Part of a small language model's weights: 13M parameters, 833M tokens.
Each number is 128 + 32 x the weight over the matrix's rms, rounded and kept within 0 to 255. Layers, rows and columns count from 0.

# layer 6 MLP down (transposed), 1024x256, rms 0.126, rows 672-696, columns 64-127
[[144 138 169  92 126 146 124  34 104 121 154  86  77  95 134 147 134  86 129 172 129 119 150 134 140  93 117 184 125 126 104 177  78  84 109 119 104 170 128 100 149 172 102 105 165 201 195 113  94 117 157  64 119 130  53 171 141 148  95  88  74 140  85 133]
 [ 61 127 104 103 124 181 154  89 159  90 165 139 161 130 110 134 153 148 105 113 149 126  76 176 116 173 111 187  91  56 158 133 166 132 164 120 166  85 143 187 112 127  89 130 151 133 142  85 119 153 140 159  66 127 143 115  54 182 153 130 223 101 160 162]
 [102 174 109  75  91 143 104 168 161 109 129  98 115  88 125 150 164 124 112 150 107 151 150 125 118 129 131  97 138 139 129 148 121 125 146 141 129 125 108 155 131 148  69 158 164 171 210 141 154 112 128 156 157  90 128 159 160 143 107 134 165  89 151  87]
 [177 122 151  95 140  98 104 129 127 158  94 152 130 129 153 159 120 146 119 101 161 106 177 176 177 110 134 255 115 139 129 138 151 128 112 118 148 152 170 161 111  90 135 121 116  97 154 143 119  95 114 160  90 126 136 163 106  92 123 113 123  98 136  92]
 [109 109 175 144 131 128 123 122 101  72  71 109  92 155  95 144 117 147 119 130 169 114 143 158 153 124 117 172 123 144 162 174 146 109  39  93 110 119 155 164 134 139  95 200 139  92 137 161 117 105 139  64 100  90  99 131 108 105 167 141 136 150 131 135]
 [148 205 170 130 146 108 146 128  73 164 138 124 103 177 168 101 118  96  85  96 140 138 140 142 105 114 108 255 163 101 141 135 117 124 105 134 121 114 144  82 164 136 158 127  94 199 111 114  67  79 158 123 101 107  97  87 174  95 121 106  83 145 140 103]
 [ 85 185 159 125 124 105 142 145 127 106 101 120 106 131 106 121 100 127 154 178 118 114 175 153  99 182 177 211 117 107 117 200 140 112 120 168 130  86 131 124 108 119 185 118  56 160 135 120 139 142 109 130 132  85 143 146 146 135  85 129 126 103  98 124]
 [170 106 103 107 131 101 126  78 149  33 168 142  81 127 175 108 121 202 125 147  74 137 149 139 139 143  64 160  97 172  94 171  58 157  68 135 156 113 125 196 109 100 119 185 115 137 104 151 167 185 194 148 125  62 156 156 148 149  80 117 135 122 122  85]
 [135 182 157 120 148 138 102 125 162 135 148 115 157 121 127  74  92 139 158  88  97 136  71 125 122 130  66 175 150 148 170 127 137 128 170 150 100 115 149  99 137 181 151 185  43 157 128  33 153 172 134  93 127  65 120 139 117 138 180 138 115 135 139 190]
 [102 106 137 122 157 103 194 189 113 135 168 117 123 119 105 168 144 150 159 156  74 154 110 136 112 113 176 141  86 201 148 115 160  86 148 165 176 150 164 107 148 106 166 129 103  92 147 139 156 142  53 159 132 139  42 188 145 153 101 151  60 150 139 170]
 [123 134 162  43 119 158 131 113  93 113 165  81 131 134 168 149 115 135 146 142  93  99 101  58 130 150 153 181 167 101 111  84 122  90 147 175 179 126 145  83  85 137  95 120 163  79 122 108  94 163  69 172 108 135  79 195 111  90 150 175 175 150 145 148]
 [188 146 184  96  55 188 177 119 147 116 120 144 142 138 127 103 157  99  69 157 145 123 137 122 119 148 175 255 110 139 127  70 129 126  95 144 161 188  97  91 156  82 180 104  93 120 133 158  70 102 133 120 152 166 164 107  94 136 116 118 140 130 123 145]
 [ 87 165 143 159 150 194  62 149 123 138 172 164 115 131 194 145 141 148 118  60 142 137  92 145  69 142 108 122  89  94 124 109 149 162 113 100 136 142 132 153 116 110 125 103 172 132  77 111 121  88 156  94  90 126 136 135 164 157 130 115 112 122 167 136]
 [ 73  73 164 102 136 103 131 130  95 126 123  85 135 120 107 130  76 140 101  72  92 185 157 134 147 106 144 138 155  89  66 113  86  38 143 101 126 102  84  98 152  84 159  60  59 179 180 126 170 152 136 158 131  75 162 107 103 160 161 139 178  62 178 171]
 [147 106 124 135  94 120  38 152 145 139 100 130 104 125 148  65  68 147 130 117 105 153 134  97 112 150 100 184 146 108  55 174 152 109  79 190 119  66 132 124 132 193 111 139 129 119  98 131 122 144 140 179 168  71 106 217 100 125 125  86 181 123  98 129]
 [141 120 158 110 126 120 126 132 126 132 149  73 138  95 130 157 149 149 121 108 144 169 141 154  93 126 119 240 155 165 134 121 170 149 107  78 106 112 171 165 132 100  92 171 163 105 175  92  99 153 116 112 119 114 110  80 171 155 128 148  83  82 114 133]
 [100 109 103 140 102 112 163 125  95  62 120 141 154  99 141 145  89 112  74 111 150 169 151 140 165 125 130 121 131 100 126  64 103 178 100 173 148 111 109  79  76 135 160 169 137 142 146  94 126 119 168 161 115  72  99 152 109 143 165 120 142  84 152  74]
 [100 138 164 151 105 150 192 120  69 107 151 144 136 129  91 129  73 116 174  20  75 127 136 122 168 130 136  99 182 119 110 121 136  93 160 157  39  95 203 122  57 140 147 121 108 179 125 134 136 129 121 144 102 112 135  79 119 188 167 183 121  97 154 133]
 [128 107 187 106 197 139 120 170 133 109 148 109 134 101  94 157 151 110 111 168 127  99  85 159  86 100 173 156  56  63 165  90 165 198 102 117 119  50  90 166 118 134 144 126 167 131 133 103 103 111 138 141 125 152 137 128 124  96 140  90 102 141 141 111]
 [ 78  84 112 115  65 125 155  78 154 156  96  86 177 134 130  75 116 123  94 161 143 111 128 149 154 118 162  57 137 103 121 117 139 100 124  90  58 125 149 123 108 119 141 181 148  62 198 196  73 138 107 125  98 120 143 114 219 129 103  77 166 116 134 121]
 [142 220 166 146 141 116 120 122 143 180 133 138 132 145  76 147 140 140 171  92 135 135 166 156  97 174 124 178  72 139 124 166 126 119 168 111 148  94 122 128 136 104 155 132 161 187 110  96 109 120  72  80 143 102 118 144 188 144 187 178 124 137 133  82]
 [106 100 168 103 121 221 128 200 128 134  57 113 125 183 117  74 162  95  88 117 135 130  91 132 197 125 133 127  94 106  96 102 129 122 204 164 101 106 153 149 134 111 129 135 150  37 135 156 112 148  70 109 137 136 137 153 145 105 134  78 168  69 136 128]
 [140 185 166 170 164 100 106 116 133 119  76 166 122 154 113 186 118 121 108  81 201 107 108  68 154 114 104 126  88 162 139  83 142 141  88 142 144 155 132 122 148  86 174 124 140  80 105 133 141 161 114 129  66  78 158 116 108  74 148 183  62 111  93 105]
 [137 171 126 120 140 112 130 103 138 139  71 118 144 166 133 108 153 163  76 147 130  93  97 164 102 146 127  27  89 173 136 181 102 161 103 107 115 163 123 117 144 111 153 124 161  88  91 107 140  94 119 141 145 164 118 181 122 108 107 133 136 113 107  89]
 [132 142  64 183 138 114 128 167  75 123 156 124 153 115 142 128  99 124 109  47  45 134 102 150 199 136 115  85 159  72 105 165 140 120 159 108 135 181  89  95 131 109 173 151 154 105 155 146 171 114  88 158 147 132  35 139 157 127 159 158 119 109 138 147]]
# layer 6 MLP up, 1024x256, rms 0.126, rows 673-696, columns 64-127
[[147  80 126 132 116 157 117 147  82 184  86 116  96 132 163 128 135 202 143 155 172 138 134 147  79 129 134 116 186 104 187 115  74 115 100  99 185  87 129 132 144 125  36 113 137  81 154 205 120 115 152 149 142 171 122  93  89 100 130 183  77 120 126 128]
 [184 123 121 112 115  77 142 133 106 157 144 141 145 128 162 107 118 143 104 129 114 100  88  85 141  71 144 129 153 138 172 125  97 161 159 103 149 110 151 112 122  51 122 143  88 101  62 106  87 106  81 145 155 143 129 112 129 117 122 150 115 163 120 160]
 [ 80 127 103 127 148 168 152 137 167 137 106 122 112 106 110  84 114 100 124 153  87 131  74  77  99 122 144  81 173 140  98  70 121 110 160 141 151 116 143 123  97 188 123 136  62 151 151 118 101 136 151 138 143 103 111  77 120 173 127 180  94 173 168 144]
 [149 123  99 133 164 215 184 132 129 179 187 103 163 116 122 126 116 137 116 102  62 145 114  75  62 124 111 126 165 117  86 110  84 170 185 133 106 162 140 169 131 113  97 175  91 164 145 178 117 181  91 167 147 108 169 158 133 125  86 178  92  88 129 126]
 [120  24 101 153 107 175 134 133 200 127 114 109 151 134 129 160 134 182 136 143 125 157  76 160 121 142 151 119 105 185  91 141 122 146 103 115 127 170 146 147 126 111 117 100 146  85  94 124 204 134 102 134 159 129 187 143  82 135 159 114 111  78 134 142]
 [212  47 157 116  96 147  68 142 136 105 135 156 156 149 126 180 131 158 102  99 117 108 107  99 106 140 111 115  99 164 146 118 126 148  87 126 119 139 109  99 152 139  73 115 151 121 137 144 109 108 124 118 128 121 147 112 102  80 136 122  97 138 115 132]
 [107 170 108  99 168  89 116 112 163  96 128 140  89 159  99 171 124 156  90  94 110 182 151 100 109  93 104 122 158 157 157 188 109 137  86 124 113 141 111 118  91  80  82 160 107 170  39 166 133 117 119 186 106 123 155 124  89  70 112 150 159 196 144 118]
 [212  63 128 133  60 134 141 179 140 151 152 108 128 117 145 197 118  97 177 139 208 143 114  51 190 119 120 103 104 106 123 157 141 115 177 138 122 137 165 141 154 142 124  87 121 157 189 109  76  79 125 133 134  99 105  91 156 108 110 148 160 172 136  89]
 [195 162 112 200 181  94 127 114 133 182  80 147 134 247 145 224  63 132 109 177 123 178  80 144 135  89 175 128 111 126 132 167 113 148 151  96 121 136 145 151 149 161 138 111 143 137 137  80 149 136 118 146  92 100 157 105 125  88 108 219 116 136 159 150]
 [133 126 123 121 167  81  83 148 121 128  85 147 117 147 121 150 103  76 101 116 125 180 221 186 113 130 192 123 172 146 146 122 124 148 126 161 121 117 141 150  84 131 134  93 129 145 185 136 126  70  73  96 150 124 182 110 104 150 117 120 125 140 132 139]
 [ 97 143  70 157 163 117 115 194 171  85  88  99 100 161  81 122 115 175  93 103 139 176 161 144 124 128  83 114 118 142 102 187  88 185 144  81 164 129 101 187  49 183 106  90 152  69 138 122 183 131 151 116 115 130 175  95 123  79  91 184  79 165 141  98]
 [167 128 137  82 154  70 183 110 156 177  73 112 116 162 103 175  83  97 117 192  95  79 166 111 160 144 151 116 123 149 120 113 130 138 133 132 122 140 124 115 130 138 128 149 101 138 130 133 146 124 148 180 170 124 160 122 110 133 104 136 142 131 106 136]
 [134 144 130 146 115 145 118 155  98 120 157 158 163 130 110 168 116 134 130 148 124 187 187 122 186 178 126 127 137 165 140 119 112 145 128 163 160 120 146 145 114 143 114 124 112 117  90 154  93  86 106 214 168 155 133  83 117  67 132 167 130 189 131  97]
 [ 98  73 170  96 221  88 107 138 207 129 143 135 215  95 155  75 107 152 100 121  75 116  91 174 154  88 139 105 126 110 144 108  86 175 208 142 103 161 140 178 125 135 109  84 113  87 153 109 156 164 125 119  51 157 130  73  75 117 133 143 146 111 146 118]
 [ 94  81 127 120 130 157 164 118 131 128 156 129 100 153 156  73  77 135 137  86 170 135 146 122 108 128 179 104  67 183  78 105 138 114  64 112 155 154  92 125  79 133 152 152 116 118 113 110 125  96 102 144 113 146 156 115 115 105 103  93 132 174 137 155]
 [130 172 135 161 125 108 122  90 145 145 163 124 105 166 131  77 160 152 133 139 118 154 114 114  90 138 155 113 135 146 100 197 153  89 125 107 163 108  93 112 143  76 114 102 174 143  92 106 113  72 129 120 134 186 186 114 128 115 139 144  85 155  96 151]
 [133 112 110  72 141 145 121 135  83 167 110 162  80 152 149 119 109 144  69 143 168 142 182 113 162  91 148 109 115 121  94 112 141 129 150 102 187 175  82 136 164  95 117 119 107 164  59 116 136 146 155  85 172  99 115  85 197  96 108 120 147 188 120 104]
 [130  86  94 134 138 101 110  97 126 150  97 139 104 182  96  74 110 170 128 117 139 169 155 112 123 172 113 111 173 162  87 159  80  57 173 179 159 195 166 125 135 134  99 161  97 124 122 140  99 145 121 138 126 136 133 120 134 140 126 143 120 133 136  68]
 [131  84 127 140 126 111 153 122  56 123 100 125 126 188 104 146 133 175 103 156 162 177 109 156 140 142 124 110 159 173 116 162  69  99  74 158 145 100 203 143 131 161  85 153 154 171 148 117 146 138 194 102 167 144 119 118 151 140 154 196 116 136 161  97]
 [112 113 171 107 131  84 147 120 176 171 110 119 116 128 147 133  94 149 101 186 132 176 127 118  99  48 167 124 149  84 124 146 154 162 166 137 185 148 171 109 101 153 152 138 147 169 143 119 133 153 212 171 126  95 247  88 160 104  77  94 111 146 157 142]
 [158 109 145 133 118 133 152  80 133 151 210 182 137  57 129 133 104 167 188 135 165 160 101 129 118 119 164 115 136 109 114 167 151  87  93 154 122  95  80 121 130 116 144 106 142  97 105 139 147 159 124 142 177  80 140  87 109  92 175  98 150 139 123  90]
 [ 97 165 171 131 116 142 150 155 150 129 196 171  77 204 118 119 127 140 132 159 158 140 174 150 149  94 156 110 119 133 119 150 106  86  82 128 201 114 107 148  42 150 100  71 129  96 130  75  97 129 114 148 119 143  91 134 152 146 105  73 132 123 125 141]
 [162 120 177 124  95 131 105 131 133 114 105 128 158 124 164 113 106  92 112 133  85 140 153  35 152 102  91 137 125 161 116 108 141 116  87 122 139 145 158 133 132 113 116 154  91 108 161 119 159 134 149 118 124 135 157 106 146 100 131 167 124 118 117  95]
 [200 192 149 158 115 171 150 128 172 139 168  70 150 149 151  86 111  94 127 122 134 114 171 148 147 101 115 110 136 179 165 204  93 166 117 119 139 110 105 133 117 166 155 114  83 163 133 173 105 160  91 147 124 153 173 178 145  55 110 101 118 168 146  44]]